config = dict(
    vocab_size=32000,
    rope_fraction=1.0,
    qk_norm=False,
    bias='none',
    init='normal',
    init_std_qkv=0.0274,
    init_std_up=0.0274,
    optimizer='soap_variant',
    learning_rate=0.00356,
    beta1=0.95,
    max_grad_norm=0.5,
    final_lr_fraction=0.0,
    max_seq_len=512,
)
Each number is 500 + 25 x the weight over its row's rms, rounded and kept within 0 to 999. Layers, rows and columns count from 0. Numbers have three digits each. The size before them is the row's rms in percent of the matrix's.

# up: layer 5 MLP up, 1280x320, rms 0.11, rows 247-316, columns 80-119
# down: layer 5 MLP down (transposed), 1280x320, rms 0.11, rows 247-316, columns 80-119
up247 095:495479505518491504523512476474469549531489515535506533496502495524496509495493538525498536460532498449514495552467511497
down247 092:476534512540511515476474507491509461486497450497495477458528500487546496521513517495481479542453512496538531488498489489
up248 109:493512458499513523491511535451433444487538532506473525476529519502498517509459507509511509470496477509459499546532473520
down248 112:543513478507519446488555512474497481480454519454513505474505525427507498508534506530486473492544481492495459488501529500
up249 103:485534522480482471506529562485511521511522497471486507526504552496487456455518473533528534487484525478504531520516460530
down249 101:531535497530503518515518567536530490419510521490500454487486486487516486567494508504508478499513479483482506527525532472
up250 093:525485472498485465543481463478545529547461548537482523500532505527501512537521490549502497519518507523534470505525522483
down250 091:498538499491468495458518510485465473450511495501525454497488482462526467476523495484487538488510491507476512493491490539
up251 100:477488505513548525500493503533507482532520485500485483502543487492490497486485458451483508526487474466554508451500500531
down251 102:494489465477483540525510470490467486444492467454483506476487503531509527541466508496482475479505477476505515462484507483
up252 094:484546476476463512485521502522513519503556450492513506517486526474488490555562506506477541469512477504486489535493487507
down252 103:501476534448474429503468449488532482482550497539504517531498503482530501528499477513479521482462507418480483466499514493
up253 098:464506479453536481562492501480494460507496491514511491530424498524509489557460497480490466536486488497464491536452448518
down253 093:515496485536496489495454506510516499488526520495522523505489460450514488494494465490478518496504490494519485452467523488
up254 098:471450488475527554513528477543527464559497513505476523537468495490535491497519507501479502473491514491503496498500502474
down254 104:520508481476512504463492500462456495459513521510497473490474513488528467458512505489522488540524499542481493506490491503
up255 103:508531489494481422512450501462493503505486491509477485483545513509437495433484524509499475490522487518495489509515528537
down255 099:493501484494517443527525480509478466511519530462508505496500508489519501510492512546495495550521455501438553472492516476
up256 096:424482510502496525543530488517499492492476497551490460483477518543460478483505564518502510468461495542494514530532505510
down256 095:565446430512524498452460523475514485475495507482531527474479479412495492472485463538475526481499512504497502519463508504
up257 116:511511473480504494492493557513517487473459503552504504489524483510508523505490515563513516497480493461492501504471490574
down257 108:513524491521508528504524517461537532520515488547483469499536496473531537531479522493519507536521493456494521515462494552
up258 096:460458476500528515551498555532479502502470518452492497476513471568500503513541516500502511469481544577534543517495464538
down258 092:513495506512446482461511496530538519478538489522510516486527505502523513456512508485522482489553479504492450465514505471
up259 099:535504488518513525496470463525475526505507513539504535492516486499493470511513559506508540474467475492473487497490474557
down259 103:514503488532498496475482530504505468502518474459500516540506550472505498479543461532501500530516461500493516501468520475
up260 100:481453483499458533541498507496523561487505505489503485490438509530481477520483483447509517480508460481495514517473553486
down260 102:523524487502532515464545540537541467503499434488512527506478479433493511484489516496483479491494511453504506476527531554
up261 144:489471505489511534509535513519469482488524512501485529493500516480506546500532504506499499479510489533562547519517507432
down261 088:506530497502478470483486472478540513507484504495514485486492484516485460510458483489506510509486502455442422484500510525
up262 094:466504546516482527471523486526500472475528538500526479493508470488520527541523527514457493496472524525486480459507496493
down262 091:524511452480505493498512488493479536488455520497522494508492505502478462486489454480537519508526503516444506520462465529
up263 091:537488543513479475510461511485508507481465480528463529489460505494515524533544483511487470493468526485475510504489451561
down263 100:476457487468504511516544526513499491530484502512493469493503436475495451510517498523506477474490469462517522468506480490
up264 100:490511504500480528512471514546552449518551499487498530502484505522489478484503466473498515505461481441511463522521498486
down264 091:527524512522495511493523494495480533472464528512497525501496528463538529476538505505489463462562478540512523463494475539
up265 096:506515512480504484500520493466492469540513496538465467492509528532545499493460519499525534461450502503575473538539515511
down265 099:513492490519481522500482454540489471487495535504522533504521474462495532516548467482486524511510472541474538486514502505
up266 108:517487497481476492522488512480481507497492490509506534495487498503528493500493485498459544532450503489471507510449535514
down266 113:512456490500479519464489504460512493441510513506505527466558484533487515521489481515526524512441522478495461532491536486
up267 110:501467521517529505511488557491482485470537477538479540496512510496483541523501523528473465543488509522523476479471478467
down267 097:498558443481516488513514520496529499486465524526466530520478489474440536556510485511526499456490483517499518527488505561
up268 095:533573491509507523498475531481452552482513511502489491517510542550509489528510499504528517486502516484513536476464467465
down268 094:433494523521540501531472461507520519473482516503516533480530482483430515472457519542510513520493532511486497526492489521
up269 106:476500470497506511535522505474500524509485526513494493504526515482534550498471495510482532503470516527490523488483541471
down269 104:489509475497479516560509471462513530457501507530522493476489484507514549497513457501533520538457522467524508489518505551
up270 100:494473459507496520502497527484470545488481521474526460525494538498465487525515506473474508476532486511516532503496526534
down270 086:508467478498507461474445478494494468500517505499440539503508472519570528478513482525500510526466464500494458499481485463
up271 103:521490459482526466469441501497529473497475481515496493509515545494539506517487526487505471482460494467462449536446468544
down271 112:542550496477496477521460492501497481490475508493456466500474457486499494543519523533521510465488506489481441531529526519
up272 101:507492413552526514523526507515521493532474500470516458516475489484512477513459534493515499530470463462515496554465536520
down272 107:500513491498490517496523486496499537515462494528500438476473529545458512516500506463490500519447457536498494523486478528
up273 113:503525532523501505514475505504479463543496488494500516470511427481483503515490502487485505505470548479501487497500492509
down273 122:481495514556493485471480475478510458495465540479474497474516466504488530515514524467467493478486504481486512504479486534
up274 100:534511456517518569485490492481461504473491430484529537495505512527472508486527523497485488533540478462470507489528477528
down274 092:472528515477505451523482531525532497492466504519483501505484521492516476517483481541485539474476445542487485540470449472
up275 099:504488499523525541484488511439483498507455508440555492528572531504523542506479539495519492501501479484483526513407471497
down275 090:525519532458495512502481488476502532527452525508469521477452519503508484536524453538489552519529481504475526528497518495
up276 103:504505521572519492474509471534485532534470527502498489488496519470504472485502493486530494502480527474485479482520523513
down276 098:468461451505488498493498542458493500479535500508478479479528454514490494528515514455515520496492488558523512481504479526
up277 107:484494499486549495561512472525476478453519509492511534534488492503543533512494472488514458526466479492481495505520507487
down277 095:467524498484484517542466564487514528527440475476484510500501488517497488536467525538504489480475516527542528504473499506
up278 098:512488501488485504490494477554476534506505481499482505517478484480486505487467509479519568474526479464473514523496513475
down278 102:495478498478525457499488486503513478504513534480458531511549539516513496502508475523537475506490491520500494472453489503
up279 101:482509509507485463504493509510470485521520449514509512485475482505499473469520479496499507495502505480507469500485464487
down279 102:513493507494518496497506484471549498509479523474505488433527543495475549545493517517521493472497456541548525479516511520
up280 092:481484515452457466506495521468477532547489465478477507504502495488459484504488501508500487518453480443472484507519498495
down280 097:477526505536499533530506493448530514482512482471502494500529506455524481507494506491488539477506521507521519491541516437
up281 111:484551531514497516524457500497498513482481465510511537514501500509529489548498511456539478514467500544500521499492479457
down281 107:528487452497535475519519452534490524567495507540482485458524540493480514494494467516465543505534480479535473491517500519
up282 097:503474470529507538522471536504516460451475435531504515484502458558483479510508505485474513478503470479485505474522483535
down282 097:522508487551507515585503477498504516496516534489500485516496503513491506474511514507498544505485510463489459485498495474
up283 093:474547524502513514489488466475478532499471513498494494488545457481510522529502501485497483512471507487513485461524514489
down283 102:501478524524517475518513528505515512495587489481497445487462526488475477489485512519491522496547505512472537479496496542
up284 099:507502544565469480475501484536476471482465527490473472488514482478510517478525492508495471474469556498496505531453479495
down284 100:549467510493487485511499506539504512531442464535529471496520480494529494537498491518538489486540497491517457505523497503
up285 092:473494536437501495513475519522483472526522551487502488484526492515470491547484540462491479459470484497501508490482479478
down285 094:515465531537526496526542489514532503486464483488520503525537470491529513498527498436487512546487474447518538526465522538
up286 092:493509513504492479512472478545480507553493535480511538455511493431533534491509510504485508474499505508452472504510505502
down286 080:471479512515478478475512535436509520564506468509497485518502508559479514542497469485502529547531494501473492484516458526
up287 098:502507518490513458488478474500538498477495438448490450534507487479508550482557490530524485491501520498465512506494472509
down287 097:496526486506505525526508520499445521507489495490521490463503531540482493537488531472511494539475492526485519478488504547
up288 102:486518518473483460472467476506459471467526482510535512569506469461437495493522500512497468465514510552511511510492513450
down288 090:504469497519486510512499493501516513512488477475502516449509522508543499537471489495525486527458501531491491476510475503
up289 093:478505530507502504508494508485533474537509481482443464536499510501492495494513514513507469528515493476540488483460498576
down289 093:548462488516518505449498538489476523461473499492510465483468496492507478545453511509524486493490490467496530466465490499
up290 102:524437475462453519478481560494532484484501425496500459518509487453446499515496482526540503478504477494518523536541473482
down290 097:488497498509526435514477482490517501529532505466516499482496499547531495467483519519518488509497520512534519485529531534
up291 097:521472519475486490476481498504522488461500497520519470515456507507522502552516514524485522522522496503509503491494504524
down291 101:501459517476524514504482489480508492506461478522506498477490499487487505497463468474520472516505539539483530547479509541
up292 105:511494513515446535549495522499472557518520485471511538537446499515546486507520501464521550501497507492496472536503481499
down292 098:531519479502507446516480494473489520516507456536505494511503506512493492475470489524483525463547539511494490496516535582
up293 096:517472482501483491470499491482507529556561525525504484521511495487468516510471510494503523459483505487518430504510495546
down293 101:473538518542484496560536507537523472428492521473493448512503443503457504488505494470500488492539477509513503517526501535
up294 094:509458507518542507523482543539468518478491500460505489519501528487496515555489523519517516473487478495486499467496472494
down294 091:522535494489525506513456496494522515473502517522469491504518484534528461482463456453496515527476506467549490511497465506
up295 105:536508473509483541494499512510464503493487535499451500486484536494518529479559499513500522564472477512546458495478550550
down295 096:484549465498493468511468499502537504514490507503495518542512461507538482502487495529474478485551515490439507514478455466
up296 108:494533487506520502523457515460470492507438519542486487546486515492497486520522520533466543525491468533530514467522485497
down296 107:463487519496539496524517489458476505520484542490466514494526516478503462512495494516505543518480487525484508523499444488
up297 101:491523500469473487486512518475479479540449536496508511506467544511522498513540501497498466525492490537488502519485508502
down297 099:485526475479460549523506472477487494459502494466519505486468497465493600496493539530485540508502486487533500478494504528
up298 095:486462479508504500513503540491521504490541521493496472540509495501515544489500460523489535476513526489521492512497507494
down298 095:497505534489491491483452506507473497524460439468503506462470485517478503505503515489483479524493484518459476499502465489
up299 106:530512503488511453510503536485501439509506517478512479498557559520441515495481510498468509490459470482492507503516515505
down299 098:492496501440460503493502482513478489482477483505496500500483490468518507528541469522480492442530511500535527482440465449
up300 103:465516472479500441494523519452490520531447498498524505511494475540494461498498553507496460536510510483452539483509510494
down300 103:515579460496468477505503498503494522476501508502539494497458518529459426448534514504501548513534522466485489497525473500
up301 090:529521486496511526510515487538488512523498510473509510496462473497440488498493496530487492525490508491534493489537471511
down301 093:530499502522557478523542517517508493488511478515505486489502490510487502528460516509519497526471472515505520507456481471
up302 123:515528492533510493484511522463528444505518484520496527499543443505462494491491475482493490499556546517475551518496505506
down302 122:501459524551558490471502498510514465464510492478487514466525482481520467492497501493477526495573500527495483519501478508
up303 100:527491506499492536511475518464460495507508465527490511462525500455503496517477451461489489485460527530537525446453502456
down303 096:495494535506505471467472496508533533489488531507527476497487513530490486431506503479504506492491472525477462538561459504
up304 101:493502536497481524497484527520497510530471483535474481478481522484542481527483444497481494524454490516491518512471479485
down304 106:518516482514477512503485485501517534463500478499526509484513504490532529534506484514534515515478522500522465489462531515
up305 101:489512522502481472470515492480475480530472517531486489536513509549511480497507496485508511529490532505491495462523515474
down305 095:510519457476485508508532504493524513449490509480547475514494496466499500522522522504548491482509518469491542536475463507
up306 093:466513549501497543534517551504491520496485537490500497525538544519489511523524491463568506515503472501481466484495558480
down306 100:476514515488521515506489490505492488489494498540537476506489507488511494549533494469510505561477444487477508488520533481
up307 093:517500499470537517493517448503494409499503522526461502489490504503493520478510461456515474513469527507528495517495517472
down307 094:484546525459463518499518485498482552458513519501527473481540466500506528499503541512490525443523490456483466501489502499
up308 100:479486507501505498513526497454489470479460507498466497479486502511492526502477467519455505519485517460497514560467459501
down308 107:523483519529476525520481528467507478492503442480513557464477518522540532495497468539452486515500502524490532476512469521
up309 098:542505515465495451516481486469505495525536547500501474487465547505478542500507562489460529466509478529459546501510511480
down309 106:451512509512495490508524471484523473568496522534498498542521517514527494476481470510490520500468491503507485519532503491
up310 099:539493502484473515552450505471467506485540476488477509507545510464508526471473506500528562524497510492507539463516505492
down310 101:459468464515547539477499510497514487498468503489467494491494498513482514517543509527490478509482492525538486501485531462
up311 095:441479503519558500500510502522482482496485489486524470470489524519519526492476516534500500465496427483511497533473568472
down311 095:474453494545494489449474517506477509509521535478493509489505505470475512511500516531511520493492542475488481495455479509
up312 100:557474438516489446524533503509505520514507471499526510512513523503539441495523504454510441467551485527481493504483467531
down312 094:491538495466452505506504490440502540450504472508513515508489521481424557478527501513485507533461543500473485489542519519
up313 098:476478498447506448515488477489475525475489552518480494510468517506501540517479543522489492502453509503499563506504509474
down313 097:516534501464532526441523514488515479511495460494518492531482452504494468504541502461472513517515507492504499490538520536
up314 101:502503506495505479534488530507538503491451527491496482526494540542472495483456534537484473474485494495502584500489490521
down314 098:513495513469499515490471515485476499442476496510497517529467504508531493490477504507532501552499458541500536531465502500
up315 101:523492482497498554509452483515469521503500515483451506488441502508488518495516546500472502468532434510514550468511514494
down315 096:456545509464508498463485476479519458492482486495515508495505541471525478530490484514471536505522532480510496498519500530
up316 095:526479508515511499531496485541508514471527510526551530479493514492517492478514473528484501512479484533499502545495529528
down316 092:466473506463530498497534466514526498528504478524447514554508522510481498498478511475516537526489526481481494478523470444